Weights of a small GPT-style language model, trained from scratch on English Wikipedia.
Size: width 64, 2 heads of 32, MLP 256 tanh GELU.
Architecture: learned positions, biases.
Training: 125M tokens, 3800 steps.
Each number is 128 + 24 x the weight over the matrix's rms, rounded and kept within 0 to 255. Layers, rows and columns count from 0.

# layer 12 MLP up, 256x64, rms 0.19, rows 99-151, columns 0-63
[[163 121  87 154 136 144 159 139 121 110 146 188 124 142 123 136 102 122  77 111 137 178 100 126  62 122 180 148 116 142 107 170 142 173 145 140 151  80 118 106  70 131 148 106 105 115 110 149 110  98 138 107  93 130 139 152 129 167 142 119 122 149 138 124]
 [131 149 143  99 134 123 162 101 113 135 119 155 129 135  87 130 155 116 153 152 111 162 126 138 129 118 125 130  94 154 122 100 143  94 115 139  90 180  90 121 118 128 151 165 109  99 123  90 119 142 130 131 148 119 103 162 133 156 145  86 161 127 147 115]
 [156 148 164 144 133 134 155 144 155 140 121 154 126 149 147 164 105 145  61 107 178 122 146  75 163 159 117  48 110  94 145 164 135 129  90 129 134 111 105  92 141 164 101 133 113 118 121 151  88 107 120 190 139 144  97 142 155 116 132 130 134 151 132 108]
 [137 117 139 160 108 147 106 145 136  96 123 122 147  96 147 137 122 119 155 150 162 140 139 105 114 143 123 156 109 130 136  74 140 164  99 106 148 121 134 132 118 112 156 158 151 108 147 127 140 165 100 131 153 126 118  79 137 125 109 144 173 138 150 123]
 [147 104 121 115 159 143 129 135 135 129 124 153 124 139 129 122 122 134 146 131 139 171 154 101 105 138 189 132 132 150  93 134 154 126 144 117 107 171  99 138 150  88 163  82 160 152 142 126 129 128 127 127 146 109 123 107 139 105 135 148 140  92 115 134]
 [144 109  79 122 139 177 110 118 109 107 122 136 159 148  95 142 125 116 128  98 123 139 101 138 118 174 128 162 101 129 118 125 137 140  69 135 108 130 134 125 114 110 151 136 134  98 102 135 143 118 116 110  80 106 133 139 121 122 135 128 115 134 148 158]
 [137 101 108 128 139 139 136 111 144  82 101  79 134 111  96 140 191 116 124 126 117 130 133 160 121 118 137 140 144 136 144 116 120 114 139 141 119 140 141 140 165 115 135 150 115 149  87  89 119  87 125 134 124 120 124  99 191  92 139  70 105  96 145 113]
 [126 132  92 124 104 147 154 120  88 124 128 152 116 123 134 111 104 114 131 109 120 190 124 119 140 129 113 162 114 174 113 101 111 131 111 125 134 111 119 143 101 135 157 113 139 136 106 155 124 131 105 103 149 147 108 129 122 110 169  89 114 174 142 131]
 [126 178 149 142 148 136 128 171  97  53 143 127 137 132  60 149  97 130 122  99 140  88 137  77 210 119  97 130 122 136 136 148 131 149  83 163 123 175 125 100 148  94 114 113 111 123 115 171 168 142 101  82  85 134  84  86 107 132 126  76 134 107 142 108]
 [126 134 127 117 123 131 105 141 115 148 134 125 115 126 126 137 110 135 152 137 117 104 163 148 118 106 109 148 106 156 139 129 106  63 155  96 154 149 167 103 147 144 114 127 134 127 129 127 127 158 154 155  80 134  88 122 115 108 124 114 122 126  76 124]
 [133 116 152 113 110 131 143 124 128 148 183 127 149 122 141 134  96 137 132 127 126 129 126 116 134 127 117 147 132 159 131 136 106 137 138 129 158 156 168 132 124 130 131 150 130 153 102 154 107 163 143 122 121  68 118 123 172 116 127 115 110 168 172 162]
 [132  78  87 155 139 123 117 140 102 119 129  98 123 122 126 121 152 127 130 131 165 143 124 104 125 136 143 125  97 117 122 145 106 122 107 128 131 128  95 146 124 156 159 122 157 125 137 138 139 118 111 123 143 144 122  96 153  89 156 149 146 108 138 157]
 [150 133 101 134 107 126 141 108 169 102 147 110 118 140 146 124 135 126  90 140 100 137 148 144 131 141 119 116 104 139 140 152 164 102  65 117 155 101 173 130 131 147 164 103 154 117 120 162 106 115 109 113 141 116 113 144  93 116 148 124 145  86 143 171]
 [158 210 110 123 154 127 106 134 110 137 102 146 146 152 159 158  90 147 138 138  91 144 170 114 110  84  97 155 140 108 113 134 169 146 119 136 110 141 143 127 153 128 143 146 159 155 133 131 107 127 152 141  89 141 111 121 147  88 164 133  86 109 159  81]
 [123 172 172 100 131 132  94 170 160  88 145 127 119 109  76 118 111 127 171 172  94 133 162  64 185 121 129 141 170 117 105 134 104 117  91 162 166 155 119 120 169 109 148 114 165 105 127 136 140 152 134  88 126 115 115 145 123  85 142 111 186  67 172  94]
 [118 124 107  96 151 127 124 158 130 118 124 131 124 128 134 124  90 108 132 132  96 123 109  97 135 125 143 146 147 160  96  65 127 127 144 134 145 122 171 146 116 107 133 139 111 108 116 125 135 116  99  89 192 113 125 161  90 129 134 130 125 133 144 168]
 [148  95 119  91  95 110 164 113 105 130 134 106 125 102 136 107 107 131 149 100 112 116 132 131 147 100 112 124  86 137 104 164  87 137 104 128 120 145 147 153 106 113 188 118 135 118  84  91  84 178 139 141  88 119 118 164 103 114 120  80 130 140 157 136]
 [153 148 173 124 131 134 141 151 135 104 174 124 128  96 138 144  98 132  79 129 165 119  94 163 109  96 159 105 130 116 156 132 141 100  77 133 137 135 120 118 124 134 106 129 119  80 127 161  95 154 136 116 113 130 155 113 124 170 110  91 125 142  89 149]
 [114  70 136 151 101 136 141 125 121  70 160 150  95 120 117 156 144 132 132 122 143 107 112 150  91 119 123 120 120 168 129 141 103 119 173 170 140  77 117 152 143 120 125 151 118 141 124 102 119 123 127 140 139 102 113 148 179 102 108 126 119 125 139 129]
 [151 101 157 131 102 129 135 168  94 159  95 105 137 136 116 107 110 188 160 133  99 138  88 117  92  99 135 113 106 130 143 173 141 165 133 133 107  79 126 187 117 184 182 181 159 125 121 138  69 134 166 151 128 127 140 167 155  82 169 123 127  95 144 124]
 [169 151 133 113 139 165 148 112 187 144 133 173 127 117 145  74 118  88 155 118  89 102 155 162 119 145 109  95 131  95 120 139 125 157 158 121 163 163 136 154 123  86 125 104 134 169 126 118 121 181 139 123  97 133 133 181 146 157 102 108  90 154 146 151]
 [140 123 124 135 131 125 157 109 141 126 125 152 106 160 173 152 104 110 107 133 113 181 114 133 114 116 136  99 184 131 132 143 152 166 135 151 130 128 125 129 102 120 128 136 135 143 139 151  98 169 165  98 114 137 122 109 103  94 119 149 116 114 171 145]
 [114 140 122 126 156 139 109 122 117  83 147 146 128 149  90 116 135  84 138 107 122 159 143 114 127 127 126 153 108 138 128 125 135 139 145 131  88 168 146 139 169 170 161 150 105 109 141 112 125 141 106 146 132  81 106 100 157 180 146 115 132 106 127 137]
 [144 110 142 134 163 170 147 119 123 105  96 111  81  89 139 149 142 136 133 188 132 130 112 154 148 122 155 115  88 131 107 115 147 161 118 102 113 115 143 134  77 117 112 162 117 121  86 117 141  95 123 109  96 120 163 113 177 116 141 141 135 142 151 192]
 [102 165 129 134 117 111 144 152 135 129 157 115 136 137 129 156 125 101 138 157 147 134 145 140 152 110 139 121 102 127  96 114 111 114 160 131 139 128 122  77 140  98 167 106 130 155 149 155 116 112 129 149 130 150 144 120 126 148 127 119 160 153 128 144]
 [193 127 110 127 129 135 121 181 105 105 104  74 137 151  85 141  70 166 130 162 148 148 116 115 121 159  79 131 115 146  96 136 121 164 130 144 143 110 152 115 177 128 144 118 157 104 117  85 141 150  88 124 156 139 102 169 143 153  80 141  97 123 146 120]
 [ 88 141 119 179 169 151 167 167 114 121 159 124 148  88 115 173  92  84 126 129 159  99 184 103 158 174 156 166  98 165 132 106  81 181 131 166  91  97  88 154 127 132 108 100 160 168 136 100 172 178 130 100 107  86  91 118  79 107 131 183 146 122  85 136]
 [114 128 124 171 115 115 152 134 109 102 124 120  92 125 130 134 136 129  80  93 155 144 167 128 103 114  91 119 136 148 169 131 120  74 112 153 128 134 127  99 152 118 119 113 114 175 137  98 116 117 109  87 118 134 134 168 122 150 149 104 176 121 138 161]
 [108 132 115 110 127 143 129 133 151 129 107 112 123 134 126 120 141 144 108 180 150 149 125 119 136 135 139 160 121 117 153 132 132 132 149 158 151 157 203  98 101 151 127 134 149 163 124 134 163 130 122  95 178 138 138 166 153 141 118 154 154 107 116 138]
 [132 145 120 155 149 150 135  96 118 136 107  80 180 139 106 131 117 127 151  90 129  97 125 174 121 116 122  84 170 115 175 105 117 101 109 127 102 106 154 169 123 112 140 132 145 142 136 141  93 132 145 148 118 118 126 128 137 129  93 130 101 108 121 141]
 [132 134 106 150 153 160 145 112 117 133 133  63 150  99 115 125 105  53 114 198 149 125  86 134 103 117 158 154 119 156 141 112 114  94 118 126 152  78 131 109 170 104 100 130 149 138  97 114 138 118 126 168 104 136 130 162 118 117 145 131 179 159 127 132]
 [141 164 140 136 148 151 105 170 134 124 124 129 131 135 151 102 114 143 152 148 103 168 123 156 118 112 169 120 133 128 139 146 111 164 150 174 129 102 124 105 148 111 134  91 130 125 122 120 151 109 121 142 127 143 114 118  94 128 122 123 113 137 118 102]
 [143 122 129 137 128 154 140 142 104 116 159 137 161 124 161 130 159 161 134 125  87 105 115 143 113 124 117 115 117 144 133  90 108  98 152 129 123 130  99  76  85 117  90  99 162 128 152 138 147 110 136 143 129  99 106 115 113 123 113 108 142 149 144 117]
 [130 105 178 158 132 134 135 117 132 155 104 111 180 178 116 120 128 132  97 146 133 147 155 111 148 156 104 127 126 159  94 112 149 113 141 150  94 182 115 156  98 104  93 140 124 179 111 155 131 125  91 131 123 162 113 149 164 136 165 108 113 123 111 129]
 [128  85 135 118 130 149 144 170 127 148 121 141 170 129 116 140 135 153 109 107 148 136 153 112 105  89 130 131 135 161 123 135 118 187 181 132 109 138 115 139 112  97  87 133 149 159 122 122 142 133 115 143 137 148 110  97 136  85 127 138 107 169 164 103]
 [133 129 110 147 139 126 131 125 125 162  83 147 116 136 107 144 120 137 111 122 136 103 155 105 159 107 148 116 182 111 156 132 147 136 123  94 158 131 118 109 108 116 133 122 138 145 125 133  96 143 110 170  87  99 145 128 141 126 117 126 153 109 142 119]
 [157 115  74 157 153 111 127 116 106  89 132 101 129 144 145 116 101 114  77 150 161 120 139 107  94 134 134 104 123 127 128 115 145  88 148 156 109 139 119 157 144 120 119 153 141 143 127 131 111 130 133 138 108 170 119 115 127 109 170 146 156 140 127 126]
 [172 120 122 107 119 145 113 123 158 137 170 104 128 148 171  82  80 161 126 149 127  78 155 139 128 103 167 121 102  67  98 105  95 113 151  81  56 107 162 153  91 175 157 148 123 119 101 137  89 122 144 125 173 110 123 119 158 104 115  95 138 125 151 157]
 [148 113  79 113 101 131 155 122 118 136 152 124 129 153 146 107 105 166 107 171  98 159 134 119  99 112 113 112  88 143 128 126  83 147 206 135 131 118 140 127  93 115 150 130 128 116 117 144 118 137 118 146 117 132 133 122  89 125  89  92 127  93 121 142]
 [133 146 145 166  77 135 139 126 123  99 156 115 143 125 139 152 103 104 137 148 147 135  78 139 142 174 109 145 160 110 144  97 136  94 130 141 163  64 129 158 133 147 115 162 126 159 129 126 115 103 139 185 135 115  99 118 143 126 116 126 128 127 154 114]
 [127  95 136 165 113 135 134 147  93 125 146 110 123 127 182 160 129 111 134 141 150 127 135 183 153 117 118 108 157 136 144 137 117 134 113 142 127  75 108 134 129 103 147 146 136 167 135 131 123 136  78 110 156 131 145 125 136  61 129 141 138 135 126 113]
 [154 122 146 127 154 172 133 180 150 132 135 144 144 134 133 127 118 107 124 140 132 127 144 169  60 120  98 122 156 111 184 133  96 118 113 115 118  89 136 156 120 157 153 183 136  90 180 127 133 108 123 145 153 165 116 133 175 121 221 140 190 153 139 106]
 [120 128 136 153 136 109 134 142 132 119 135 154 129 146 126 115 115 132  92 137 106 149 180  91 115 122 153 128 139  96 178 109 140 135 117 187 121 158 145 135 149 133 110 130 136 119 100 132 130 116 150 131 110 134 107 115  93 128 103 119 119 158 113 117]
 [114 171 137 157 138 144 176 120 139 149 115 110 125 103  71 129 129 122  80 127 130 118  95 135  84 124 184 122  99 180 122 140 109 118  85 127 161 132 100 126 134 122  91 128 139 129 127 158 109 109 106 150 141  85 141 120 132 178 127 125 111 138 105 108]
 [143 115 122 173 145 131  65 120 124 130 111 111 128 163  88  56  93 158 150 150  97 119 154 156 136 112 117  95 127 173 124 138 164  91 140 117 148  90 157 111 137 150 141 111 123 115  94 136  81 131 179 193 114 118 128 124 135 107 164 132 173 167 116 114]
 [119 109 156 118 142 142 151 147 150 114 130 130 156  95 123 124 134 101 112 139 162 154 129 129 137 128 128 118 152 128 107 146 109 111  76 118 159 148 127  92 140 137 137 111 151 129 138 131 105 132 144  90 128 144  99  64 165 121 133 133 166 119 143 101]
 [140 153 114 154 144 111  93 103 170  71  97 160 119 112 140 116 119 116 134 152  97 131 105 143 110 147 117 116 101 110 159 105 115 165 153 110 138 132 151  94 122 141 133  86 146 131 149 126 120 147 146 117 155 105 123 133 149 115  99 112 133 137 112 145]
 [131 119 133 149 122 101 115 160 138 131 117 140 114  79 170 131 122 123 117 130 149 161 139 142 104 138  98  98 135 150 135 154 140 133 142 145 127 132 110 129 113  97 147 132 108  86 136 105 139 128 152  97 151 162 131 127 135  66 154  73 108  86 119 145]
 [115  95 111 145 136 162 132 116 118 174  96 136 140 107 126 151 147 166  63 118 133 150 120 121  87 151 119  90 118  71 110 109 126 113 145 153 153 155 143 136 142 123 176 149 127 127 122  86 116 157 163 166 151 131  95 146 157  88 207 135 139 144  83 132]
 [ 89 121 127 140  86 115 134 150 105 117  77 117 108 172 120 150 134 113 125 151 154 148 121 104 173 171 173 147  99 129 144 102 130  61 128 169 125 190 150 108 117 131 104 169 151 102 114 122 141 104 124 110 143 141 151 115 141 131 122 167 151  72  83 112]
 [141  99 109 154 156 138 107 132 117 124  86 128 129  97 120 104 128  96 137 143 130 104 158 117 160 124 107 218 148 123 101 151 134 120 125 115 113 156 120 132 105 155 124 136 145 119 100 100 140 109 121 120 102 122 121 123 127 129 103 119 124 124 109 145]
 [185 182 100 138 106 137 160 137 161 139 108 128 125 129 190 142 123 140  91 105  88 130 166 148 122 156 116 119 118 138 125 132 116 160  84  93 125 108 143 134  53 129 114 131 141 144 130 135  80 153 157 142 110 124 108 125 153 136 120 134 153 105 134 135]
 [125 163 118 136  84 124  98 143 146 101  86  83 107 119 115 132  75  92 154 142 106 131 154 100 189  63 143 151 151 114 139 130 142 107 107 159 103 118 102 144 118 120  94 167 161 105 143 137 125 124 106  93 142 102 134 181 104 117 140 118 106 139 159 168]]
# layer 12 MLP down (transposed), 256x64, rms 0.181, rows 99-150, columns 0-63
[[147 109 152 110 161 132 139 125 150 132  83  78 135  84 113 121 107  97 181 171 114 123 133 109 147 138  75 174 156 102 124  82 135 148 128 154 136 128 131 115 145 125 131 128 167 126 157 115  83 109 129 123 133 124 124 109 154 131 119 169 102 104 172 158]
 [129 157 134 110 129 151 143 114 151 129 126 116 134 150 115 137 111 131 118 103 129 164 119 128 113 122 150 125 130 124 143 134 133 118 142 145 109  94 147 105 132 137 144 126 140 104 144 129 127 138 137 108 115 124 104 130  95 111 131 129 154 118 144  92]
 [147  79 174  84 141 125 100 194  91 145 147 115 130 136  89  86 123 125 137 145 185 109 113 130 178 148  84 161 118  99 169 125 127 169 103 120 143 137 114  87 119 118 116 162 103 123 130  99 131 163 112 117 125 142 154  86 117 153 113 154 135 135  94 172]
 [155 124 132  64 144 129 149 110 160 123 121 149 136 153 113 120 111 132 167 170 127 116 102 121 107 147 107 113 154 143 141 159 117 131 147 124 115  87 127 136 115 134 130 121 108 124 105 127 125 128 156  97 122 123 116  79 114 111 116 142  92 129 142 101]
 [124 114 135 113 152 132 116 116 114 131 117 162 132 121 146  98 136 121 184 147 133 138 116 143 141 137 152 141 142 116 131 101 157  85 118 120 123 151 144 117  98 123  87 132  89 135 137  90 131  87 147 131  93 174 118 126 102 144 125 144  81 121 143 151]
 [138 103 154 130 117 103 137 157 153 114  88 128 109 115 140 113 112 145 163 137  88 159 129 105 100  84 137  95 134 104 128 164 141 129 194 126 138  78 126 113 136 145 154 149 128 151 119  90 117 128 159 131 123 152 140 135 143 130 171 116 127 100 108 107]
 [101 130 107 141 114 132 120 172 137  91 118 158 140 123 176 128 160 198 145  78 119 112 129 120  77 163  80 133 110 157 169 123  98  91 145 147 142 124 111 113 120 120  93 124 122 128 101 117 139 115 152 126  86 101 107 150 142 110  60 144 119 158 131 140]
 [157 139 121 122 123 118  87  75 131 110 149 125 123 156 109 145 163 134 139 128 142  99 124 118  99 120 112  82 164 139 123  97 155  86 134 130 133  83 148 123 140  97 133 109 162 103 103 112  91  90 146 116  70 127 120 123 119 129 119 159 146  99 200 127]
 [145 156 113 107 151 119 130 120 138 103 119  27 162 112 131 170 129  83  72 162  93  82 133 169 153 150 156 132 132 110 141  89 105 130 180 132 128 106 163  79 107 114 142 100 112  77 132 174 131 134 128 112 151 172 121  91  88  99 148 132  62 122 126 110]
 [137 120 129 151 114 125 124  95 177 131  98 152 106 158 103 113 139 122 148 155 110 120 100 107  94 122 124 147 140  94 135 126 145 127 131 161 134 115 127 137 124 131 104 138 106 150 111  97 164 107 119  87 110 145 151 126 128 127 166 175 109 116 131 128]
 [105 110 140  95 127 145 145 144 137 102 187 119 146 106 139 122 123 144 153 124 157 136 145 123 127 159 130 183  98 105 166 122 140 145 130 103 115 111 107 142 133 123 112 129 142 104 155 128 138 152 128 109 135 119 147 144 116 129 134 143 142 132 144 133]
 [132 159 153 118 108 108 106 124 137 132 168 160 136 106 109  74 132  90 147 105 133 153 151 110 152 113 107 115 110  90 145 121 164 149 115 110 139 137 121 150 113 122 122 108 104 152 136 111 123 138 141 116 132 140 141 158 104 147 146 120 127 127 169 122]
 [145 120 177 130 122 124 149 108 127 137 143 178 130 135 149 115 151 137 105 146  87 115 123 134 139 149 156 125 169 130 141 129 145 156 167 149 118 122  97 117 113 141 169 162 123 108 164 176  81 144 137 118 135 127 135 133 146  67 112 132 105 147 119 126]
 [136  90 117 134 148 149 144 100 142 112 110 114 167 119 120 130 151 101  80 127 165 109 132 113 116 128 129 122 155 159 152 116  89 164 182 110 157  93 117 149 141 152 151 138 145  95 111 123 132 105 117 157 135 147 111 142  92 137 128  92  99 149 120 140]
 [105 124 140 160 154 154 123 104 112 130  90 136 130 131 104 117 170 100 156 126 153 145 132 145 137 211 150 177 110 160  95 127 126 134 136 172  79 146  90 130 148 133  70 116 141 164 174 165 156 156 163 165 118  66 164 149 121 106 110 168 140 113 100 128]
 [130 117 149 118  79 112  99 109 174 125 108 123 136 122 106 102 140 119 149 139 105 129 123 112 144 106 111 113 128  94 163 108 122  99 100 114 121  73 133 114  98 123 121 151 151 138 167  75 124 132 149 109 136 135 147 149 153 123 138 210 116 135 132 119]
 [127 155 116 146 134 152  82 119 154 145 144 180 148 160 152 101 139 128 128 153 114 162 131 119  73 158 142 118 169 138 105 104 115  95 129 126 113 122 110 113 123 149  87  76 106 107 131 168 130 116 149 154 137 161 139 106 129 110 100 115 144 111 101 151]
 [ 81 139 163 152 122 143 126 163 121 139 107 137  81 118 108 121 154 134 129 115 165 126 135 131 164 125 136 132 139  91 139 133 104 118 126 107 118 103 120 145  90 179 139 143 149 130 123 100 139 135 111 113  91 146 107  86 187  93 141 129 112 118 160 113]
 [149 168 129 124 146 131 111 137 122 161  92 103 138 139 133 120 142 157 116 111 142 104 121 109 167 103 159 144 103 110 145 115 146 139  78 142 109 128 152 102 121 110 126 130 125 109 146 144 130 139 121 121 121 122 151 141 114 146 136 176 100  88 135 115]
 [ 95 109  74 154  45 115 118 122 132  53  76 123  88 136 119 120 108 191 118 125 102 115 136 124  54 118 107  77 168 136  97 156 142 133  83 111 152 122 119  89 141  59  84 126 174 121  92 142 168 154  97 121 141 132 142  94 153 152 153  73 195 155  83 123]
 [131 129 113 121 131 133 157 137 132 149 127 119 118 118 145 121  72 114 121 140 123 157 141 127 113 113 162 132 135 119 133 151 151 137 141 130 122 120 116 129 163 124 116 128 136 110 142 139  92 163 112 128 133 130 134 137 123 140 143 125 141 129 121 104]
 [ 89 150 157 108 145 122 154 170 110 110 115  93 148  77  91 101 139 169 175  98 140 110 128 166 143 110 103 158 131 131 133 125 120 116 117  94 118 127 149 118 122 120 149 131 126 132 121  96 169  90 127 134 126 124 151 128 119 146 159  94 131 134 132 158]
 [145 171 156 126 111  86 104 118 118 116 104 126 144 165 125 114 133 125 117  98 114 112  97 127 116 109 195 127 136 161 153 192 132 100 135 126 127 113 139 128  97 161 150 193 114 128 129 106 166  77  84 138 132 118 108 144 132 124 117 135 156 140 129 141]
 [ 98 144 130 133  97  70  77  83 111 186 136 145 148 111 111 167 114  73 141 142 143  83 135 135 133 125 139 178 131 111 132 118 109  92 106 142 121 157 122 159 147 129 119 111 116 125 155 147 123  76 126 125 120 152 153 143 109 151 116 140  98 151 111 153]
 [139  92 127 109  96 126 123  54 162 132 109 121 102 139 120 142 162 167 166 130 120 146 107 110  99 129  89 142 160 126 121 128 162 134 133 123 132 111 124 140 122 117 117 104 105 136 149 121 116 127 124 136 108 139 124  79 169 134 125 167 122 145 128 122]
 [132 101 118 107 213 104 132 183 119 166 121  78 167 190 114 165 146 124 110 144 101  76  71 186 123 101 131 115  90  91 103 151 133 164 152  95 144 148 148 128 100 108 149  85  83 139  84 106  86 160  89 113 133 146 148 130  97 170 142  81 100 205 169 107]
 [160  43 114  71 120 192 112 146 136  97  24 173  81 115 143 150 111  55 153 118  62 216 149  93 135 123 131 172 200 158 144 170  92 131 150 132  91 196 109  94 151 141  84 167 144  94 135 163 175 147 121 102 141 113 146 153 117  45 116 171 147 155  83 177]
 [151 119  83 113 145 102 108 118 147 122 131 161 130 120 150 130 113 132 157 157 109 137 182 137 164  84 164 131 114  76 109 132 130 108  94 137 101 103 103 162 111 141 158 184 147 126 114 130 146 108 146 146 138 160 159  98 161 127 105 125 105 182 103 109]
 [126 149 145 146 118 107 157 111 127 141 142 130 127 162 132 127  80 118 129 136 119 149 112  95 111 119 150 121 139 133 133 154 157 118 124 130 115 144 138 147 129  93 140 123 131 109 125 141 119 155 106 152 130 133 136 115 104 145 111 117 145 136 131 102]
 [125 110 121  99 122 121 116 151 144 105 120 120 150 144 121 123 148 131 157 168 138 121  83 118 136 145 108 144 122  74 111 135 138 168 113 142  95  78  97 132 100 146  91 135  79 152 140 101 185 131 141 139 129 137 130 124 144 115 147 131 134  68 131 134]
 [ 96 105  82  95 138 137  73  99  99  93 139 164 141 117 105 133 142 128 106 135 175 158 132 101 131 190 163 105 119 144 177  87 118 104  77 117  77 184 138 167 105 119 132 128  55 122 116 191 113 120 124 161 111 141 128 129 182 110 123 170 158 157 154 112]
 [158  97 120 142 127 134 143 109 148 141 143 150 137 165 107 119 131 137 101 116  97 133 143 104 132 112 153 119 159  93 115 164 150 133 111 110 100 133 143 110 159 133 132 141 102 130 129 106  99 171 104 108 126 150 121 181  93 114 113 149 139 155 108 189]
 [122 122 130 154  97 143 120 114  90 164 139 123 123 116 131 125 151 121 125 120 123 146 124  89 129 125 133 133 142 110 130 126 141 122 118 151 112 141 114 114 145 125  85 115 136  87 166 139  93 122 102 117 132 111  66 126 119 145  98 139 134 152 136 124]
 [137 123 126 141 112 131 137 150 132 148 143 101 131 152 143 126  94 120 118 148 128 165 124  90 123 133 176 131 143 125 138 136 153 124 127 134 135 133 119 164 122 124 112 146 114 136 135 141  92 139 128 108 137 147  97 119 123 143 137 109 142 126 126 124]
 [128 130 124 123 110 130 122 130 100 138 142 106 126 117 158 140 101 106 114 136 126 154 121 131 116 133 157 135  99 116 117 126 150 124 154 138  99 142 163 137 144  99 100 122 152  95 158 164 107 139 137 124 140 147 124 121 108 141 115 113 154 110 138 127]
 [164 121 158 115 106 121 109 100 140 154 101 133 102 134 143 117 131 103 155 155 130 157  97 134 129  94 105 113 173 123 117 165 140 167 117 134 114 129 135 148 134  96 113 113  71 147  95 125 107  95 114 126 118 154 120 126 153 117 136 175  79 130 143 127]
 [118 166  78 141 111 127 162  83 142 143 150 129 127 102 122 156 114 146 153 159 104 140 117 119 155 135 167 159  90 119 148 149  75 140 142 106 127 130 161 119  99 148 147 164 115 153  97  97 107 133 140 112 110 111 133 154 138 133 128  97 140 158 155 103]
 [109 108 118 174 114 127 119  94 124 131 103 101 123 169 111 187 121 182 110 147 122 146 127 131 144 174 147 115 122 164 157 146 155 183 121 130 178 152 115 130 171 114 177  91 130 119 132 116 173 141 156 172 136 133 156 188 109 152 135  99 106 139  62 138]
 [124  99 126 101 136 111  90 128  92  94 150 172  97  91 128  98 124 107 155 176 155 108 109 152 170 100 107 141 150 140 113 116 128 109  91 123 108 123  73 165 155 135 126 140 120 143 143 131 131 121 139 135 134 110 116 119 106 117  90 166 123 113 106 163]
 [143 147 126 119 125 110 112 165 151 139 130 117 142 111 110 102 131 135 112 140 141 143 124 133  96 108 175 122 112 119 110 138 133 139 151 159 137 108 161 127 160 142 113 107  98 132 138 141 121 159 117 111 146 138 127 100 115 138 107 152  91 153 101 139]
 [112 147 143 104 146 111 124 130 127 157  98 130 173 115 126 101 166 134 159 118 141 124 122 112  94 108 126 142 115 120 100 150 161 123 135 110 170 107 152 127 131 127 121 102 133  92 109 143  88 136 105 113 113 127 116 122 145 118 153 139 144 134 150  74]
 [188 120  94  83 169 180 142 138 139  74 142 123 124 141 108 118 128 104 100 128 105 169  69 128 151 139 137 138 158 191 113 135  99  96 130 138 103 132 165 103 131  73 129 114 170 123  96 169 123  88 134 129  85 149 104 147 116 154 136 153 125 110 104 176]
 [129 149 129 118  72  84 123  97 157 158 173 128 133 140 153 156 119 130 157 150  99 101 125 106  97 111 136  84 141 119 129 133 139 141 125 145 107 125 134 139 106 142 121 140  87 135 132 103 114 104 127 107 116 159 142 140 130 136 143 171 133 119 153 110]
 [162 153 146 153 128 123 148  84 121 149 126 104  82 152 146  94 121 125 153 136  96 160 145 130 126 105  90 165 130  96 115 114 123 121 107 143 149 117 132 128 117 171 145 124 139 133 110 124 116 105 128 127 131 126  96 114 170 114 157 109  81 105 142 139]
 [137 133  94 102 142 150 190 174 153 109 125  91 168 127 125 119 112 171 173  77 143 119 129 145 121  84 152 120 127  79 152 146 141 180 141 147 173 124  98 140 149  95 175 122 171  95 150 142 127 147 133 139 153 133  85 129 125 145 108 115 100 127 133 144]
 [152 125 135 122 119 129 121 133 121 132  90 140 128 139 124 102 128 128 129 108 111 149 151  99 151  96 114 140 122 147 109 132 118 147 114 120 108 129 111 154 117 135 127 141 123 121 146  90 130 145 154 105 155 118 127 118 127  81 130 182 109 119 145 131]
 [128 109 115 135 112 125 130 122 149 133 135 131 123 135 136 138  90 138 107 124 129 130 114 124 121 114 166 147 116 134 134 145 157 160 113 132 121  98 142 139 142 139 132  97 154 105 166 140  96 146 128 139 134 123 115 105 120 129 133 132 145 152 140 115]
 [102 177 136 157 113 125 130 129 135 130 145 121 130 149 163 156 124 115 119 129  97 134  97 130 165 138 116 117 171 112 134 120 145 150 131 119 121 149 144 119 100 142 137 148 163 127 120 151 135 103 110 162 107 102 118 128 141 136 136 111 149 116 129 107]
 [113  74 119 201 170 137  79 109 134 116 158 162 130 148  97 163  94 112 142 106 114  83 185 129 107 107 135 135 105 136 111 158  92 108 120 163  65 108 126 159 134 162 137 175 148 180 141 140 123 181  82  90 119 159 155 203 132 147 157 178 159 114 113 107]
 [142 130 106 133 132 138 135 120 125 136 146 132 133 125 138 127 100 120 101 128 138 153 140 121  98  86 185 138 133 121 146 133 121 135 136 145 137 143 145 128 136 150 122 134 116 111 134 146 106 145 126 119 153 114 112 111  94 116 134 131 139 126 133 117]
 [132 148 151 108  88  97 101 102 135 132 127 134 109 128  94 165 154 139 169 133 125 114 100 165 145  87 111 118 119  96 123 121 126 151 104 126  97 112 113 127 100 128 110 132 107 135 135  92 138 136 132 114 125 160 133 104 165 119 137 149  98 125 161 135]
 [130 111 133 110 149 129 113  90 142 133 138 126 130  94  84  96 156 145 115 108 164 117  96 115  95  79 120 133  90 133 151 136 105  72 161 117 153 153  89 109 153 136 155 140 104 118 163 146 146 174 127 117 109 152 142 156 112 147 130 116 146 132 120 155]]